Weights of a small GPT-style language model, trained from scratch on English Wikipedia.
Size: 8 layers, width 64, 2 heads of 64 (1 for keys and values), MLP 192 SwiGLU, vocabulary 8192, 1.54M parameters.
Training: a variant of Muon for these matrices, 90M tokens.
Each number is 500 + 25 x the weight over the matrix's rms, rounded and kept within 0 to 999. Layers, rows and columns count from 0. Numbers have three digits each.

# layer 5 attention key, 64x64, rms 0.189, rows 0-63, columns 0-63
502493494514511535529502510521518471488488480517502508516504499510512511484513492522502511484502523512493480500491518483464493500486485488513484486530501485505519497508483506510517510491495514
519495489502519486511532531496498450489513505529491486509502515499480514504509494493481503508504490487482489505509503504478505486480503504506489517516503513489513502518504479490504508477499520
506473499521491539501511513512484527523502508507466515479517511511501510498476500498533498490494499498519522479486545474491502505501497494495493476486499472537501512504510516520480493508511495
489514513496497495510474528481508512522488480446514491489504500495544516506492480492518510511516500505510512501480528503514481481476490509511503511525511516491499510491528503489514500482495504
509504491496502505490499488469511513469502497537510519516505517525539538503486494489472505517501522503506525491504492478503497484522520474505499479498471502497516465484510493493490505521493484
555493476509510481487515509492489511494504488523460466508492518453477522486484465484511495492519492506507466496468537487504497501488488522546510529487473469506474505513506494505479515510513485
529490471487519462475493528525486524476512538463513479497502477461490527503457475460471512504469511471503516546472545502488492528490494504498497503479479519466517510493499504510500498488497515
510537494513517511506479515561487497505498532508518498517495506484481541513455513502467502476479470518512532537490563510461518495505510516516499510504485517476510500504499514489530487479483552
508479492517456516560516535473500478492518502472488506540484538504486467475485523496506489484462489491489511488491472449492463489476559480527470462493541496542490508500457493484496514478441493
537510497485506505540521485493494443469507468514450500500533498474501497499495491485501508562508501500540415476533469518496514500487511466462465491471485495514510490459507529530530542479495486
509441499509517502525515532494497489476444529497485480442506533545502470460520550473505502511483490506498494511515483473497492523479519487504493519495505506507532478510452492473487502500469480
516469497515477484550482544471515528462491506514471449532489509507509510525492514485464459504439464514519582469483499550514472511514526441528510462425539557498527497483473523496506521533476557
473499512491529474473442439457548473509495549475523490460486498532502513480491505474544581491460489479508537478520501458522502476536532479512501476501466505466571525527471481488493519489480494
485496551521542404480544514462509522484541468585485514523498476474501484504519531532501498492539525542448519480501491493558478527511494519542548507491469473531511503483443497468478482504572514
506499468443533475499470513477571526488477491467474509542475533479508546488492507519501479482498493505496505511516530466446482511539494565518480467493452457485473492493451462483491527472541517
471462493465509524512511509495500532513511482488529478497579490492501510542559472504476504513552452456503446536459528482522502515441512511498436465498535506422485510461461493525496497478480547
538519531436520521530487487467515470535527506519501494475530543520541517521481473488520500523496474464483488543484501469514531522473463531517507527493474498486496487466535520528532550492513504
480484529483471478496519528498505551548517540523504491464491510516466472498519525485512518508465460532487480480454496566470518548516506494439513489504490486440444544500540506502493500456491542
476480506498513464497497472486480509466491480513499520474505514505523505500500527485486498535551533485445450493505469443501516530486544522477513508482531518490442544503540519540543487477553461
468515544493474506445546523506523481461498500496469504504491533486494480484544513515505508483537502477558432511522470499489503526533492505475499495495486532476552510495511562505498536461534500
539494522504457547534534481483497503483453475524483503500504529508506511520491523470539491511502463494532518450497497489517500497540489493511545496496516525486503521541484471469489528492489517
520444506531487509454483523503500503489516538527539465474456517499515458506543500540490467487496480484552530477481485504515502478511470533501474520450483459526461517473500477510533522505503480
486522436495511514484486525500540459515490473475498495463476485478466531489530547500526464492495480499454477509531461498512486469484501541467507556505474511495497506549458500530517512505482453
528499516524526487447532527489478497451514528536505517486435506494528464477467555476480488537500508495541451508495512500471477482496538500495490509497555520461533426505520506521472504497454538
564497474549475523468498473483493512467515498456488509497526467514459528500486454552503446505543502520498548514486474509498503515497536467511512517483499492469495461520510512503503533536482473
499468528509511474490526568467519514509474500481502480476482472508468496561489478516495469516533469492481505525476510479507492476523494505506479514481509560470479477499490504506476489491498479
428483493516540452491531503506483527490505526479513550504524487450501493487507493465482556503512444505467527489512495479458496463495449529510531479490439538509489484515534490453499524512507527
551508517542468479497492533475540512486505496534490461538529528533493496510474563490485479509485484497516513512485459532471504457471449488550500495508491518488504487500531512492541495504521493
432501492507473532486562488484496532484474546494528478453518561543529549467494486485466515489506534518497516492499478478499486529499508511494510527488518544498499448465469469449523493474496452
499500470539530521491513491543540543553507502528489554510484535543524517513496467462471505491502457455461488518500509508522462513509521503518504514515509485503498490493474529498492512483538483
490488457478492462465498516504509484476456485508496533492501505477456506497485508490517494474486523513487513461485428450517453519426523523545491541494519475505517501464522497479471567489498455
493515511505502471503502494555499498466519512446458504493473537515469533465490530487512498544488464489495502537428491502509525514525461457535513502480465496484492526507554537510518525477464512
513503520477512478506500491471531472499494497478482487484513484496474489492513479514482487495498487512481502509524473499482515516499529473498493531528493505503507513523494496520498491504488494
527490515494491495539504517494478478484481514473520489529486501500488503495503486510497517488519486511472494516511505493495487488486480498489501518500487493489518517521487484489497518511500491
494496496446525529501514493482533499501486467490505494472530508501484504473505486527532501505500498509488469480515522489471496519476487480524485509521498513510525493507497521498503513510477502
508492469509529529478505481521470522499517523492541498521491509508520493509481518515508476485489507473465512537461504500503517512475519518509508474499513500492499507491522514492499479497505488
509473498497512468516541497499525522516535472481491464493477546536561505492488512492506474482500482464488456479451520490508494482535528496485444489469512459478508485475476524518476508500495492
494477491485501527496479493515469491478480500470524493493531513538526518477504503499519493523528505487475535506490531460504505500489464484487514513495475495483481560506487468510506450522504505
476472493498533496468499501504508491521509489512542522481530518527491507514502508471505458476520509475489566488493507474482494497464503510516511491515485525488467521495486469526500453480519510
544530482531495504508515456500528504469530501530518507527500535515475501498474493474504510496481488502504497501514475492514474494511583474509511509496489488542498504480457509511488511484492508
478489468479507479459502503518459524531543520474532492507465487464516518527550476493445526442510527487448489543501488545484526510524487512490500490486488460495494543513508523514476481532516500
481514471494457469412471551481477527539509525441514488498485473528508540526493497508460497469509513495517555472468540525514486499518455537565516510465475437483512499550513515495458475527529512
515487472509472463493462516514505454514500478501512481502487500454472544545495498519496502480510510497506583509464521481494539522439522548443557512505567479466469493528515487545472501510540472
510508502484516492530529468467474525499498554497488548524475483514505472471516540522513520474491552525479479524472479514491480486481457554525550508526502516527475506470485510474459530487511455
526549510488533553462466496510528471476487556506520481497493457456483512538491475501478536540532483437508487480485520517490564462533494519513509529536499484486510509527481484515522509487555511
494499511468490458496476536531485555518491546526516478493512502509514520529517500506462429441498491479475545496466522529498487519496515510539543466474490514437487507489531532489478507461481513
499505483512500498456503537571500483501512515467486484496510484469469465465488512505474475502522493470459541508492509523460520518477512483535526558421451483492511485488459491518432510529545446
474526539512436480498493499522474494517525557481494497517501525469498520525492536511536541503490485539508468504503496481529459490519466491492536529519508513488522488511531515492527490480477499
521504523483531549523463494508533530510531502482533493473507502503476512503496510482511493413537523533527534503450568481507533516432570541466522517523482503507487494493494536503502494499464480
521525517512513498486560524501456507404472491553516458565520493505510565493532502557470513472469503504497484487499505458532480527467486501461496515505523504527496511477503496495511501527496503
479493476542443475543513493493510514478529523493497498483531523515487518522512489510499510504451489508483475509500506526502498501502535549565548527521497533519552484516507522524530462489551510
453525503541518487525484450478465542486530464508520504508469483475516500481452502498549488498552490483497440493514486506524569451485496497477518494485500446483508479479521521460488470489490482
531499503486484492483516458541490504472515498497549503489493481492457513501479470472514516498496498480500518511477451524525485490536504478504480496533459468458466488498516471529484457522534522
497501539483474534465451532461514463505483444534522488512536490482496511486487491477526501522491529473489461476517569539490486516488461507526516555428500450522462496477516500548478507516515507
526441549497522523464479518536465522505516515533511471481502491484498541467489539498550452523507504507506539484508487525489517471528441505494494542526518545473521542493540510483524430507511539
473502510489458510497489496484508524538506501515510455510475502492474509512513514521514465517490503482481470473491483492529501507454508473506561471466503547467501500497474484491455542517575527
502549475492490458466508516468487510518489505542530487452503545481475490461501481503515512497541517556520493504518525516500459523474456479526504495481474504537504519525494500503445455515513442
476472485524508483528553557511496544494512470514536495538492523499493509504516457539503480525483557561471487496470508508520518455528499464507515515494482494491541486511534529527516577469468501
504482510522486507493480451494520513501524490484534498497500526492501456508458489479489509512553456477467520520557469524479496526504496495490492502497507510508525527452487516543496515542489500
479457544479533491475475512495437502500523498488503490525483556515514495546517523476491521521514509471488469562458493543485499494473525498496489460502544466466505497525502514519500481515504446
480509498491539485500544494449504493488477551459488513492521502477482536480468512529500513494490466545519508438494481523507528500522537472518523512492528503491516488528506490511490510543553480
499489500470507509512527506510493530485466521515512505483540530503451478440510496536498464436485502481470502516518508472541492464521501518538492479537544499500483505561494558521497470482512501
495508551501497501555489526532477465495466546528553500475484481517531501508509454518493484488468527516491509527523500507477497535516488461553478464532496546504527510546492521448528511538499508
464494499551536506522540507518520510480553468512447489449513560526535519515488486475520464495520510497517448496536514479534477512507485478478501520498493496496509514537512457472488531459558498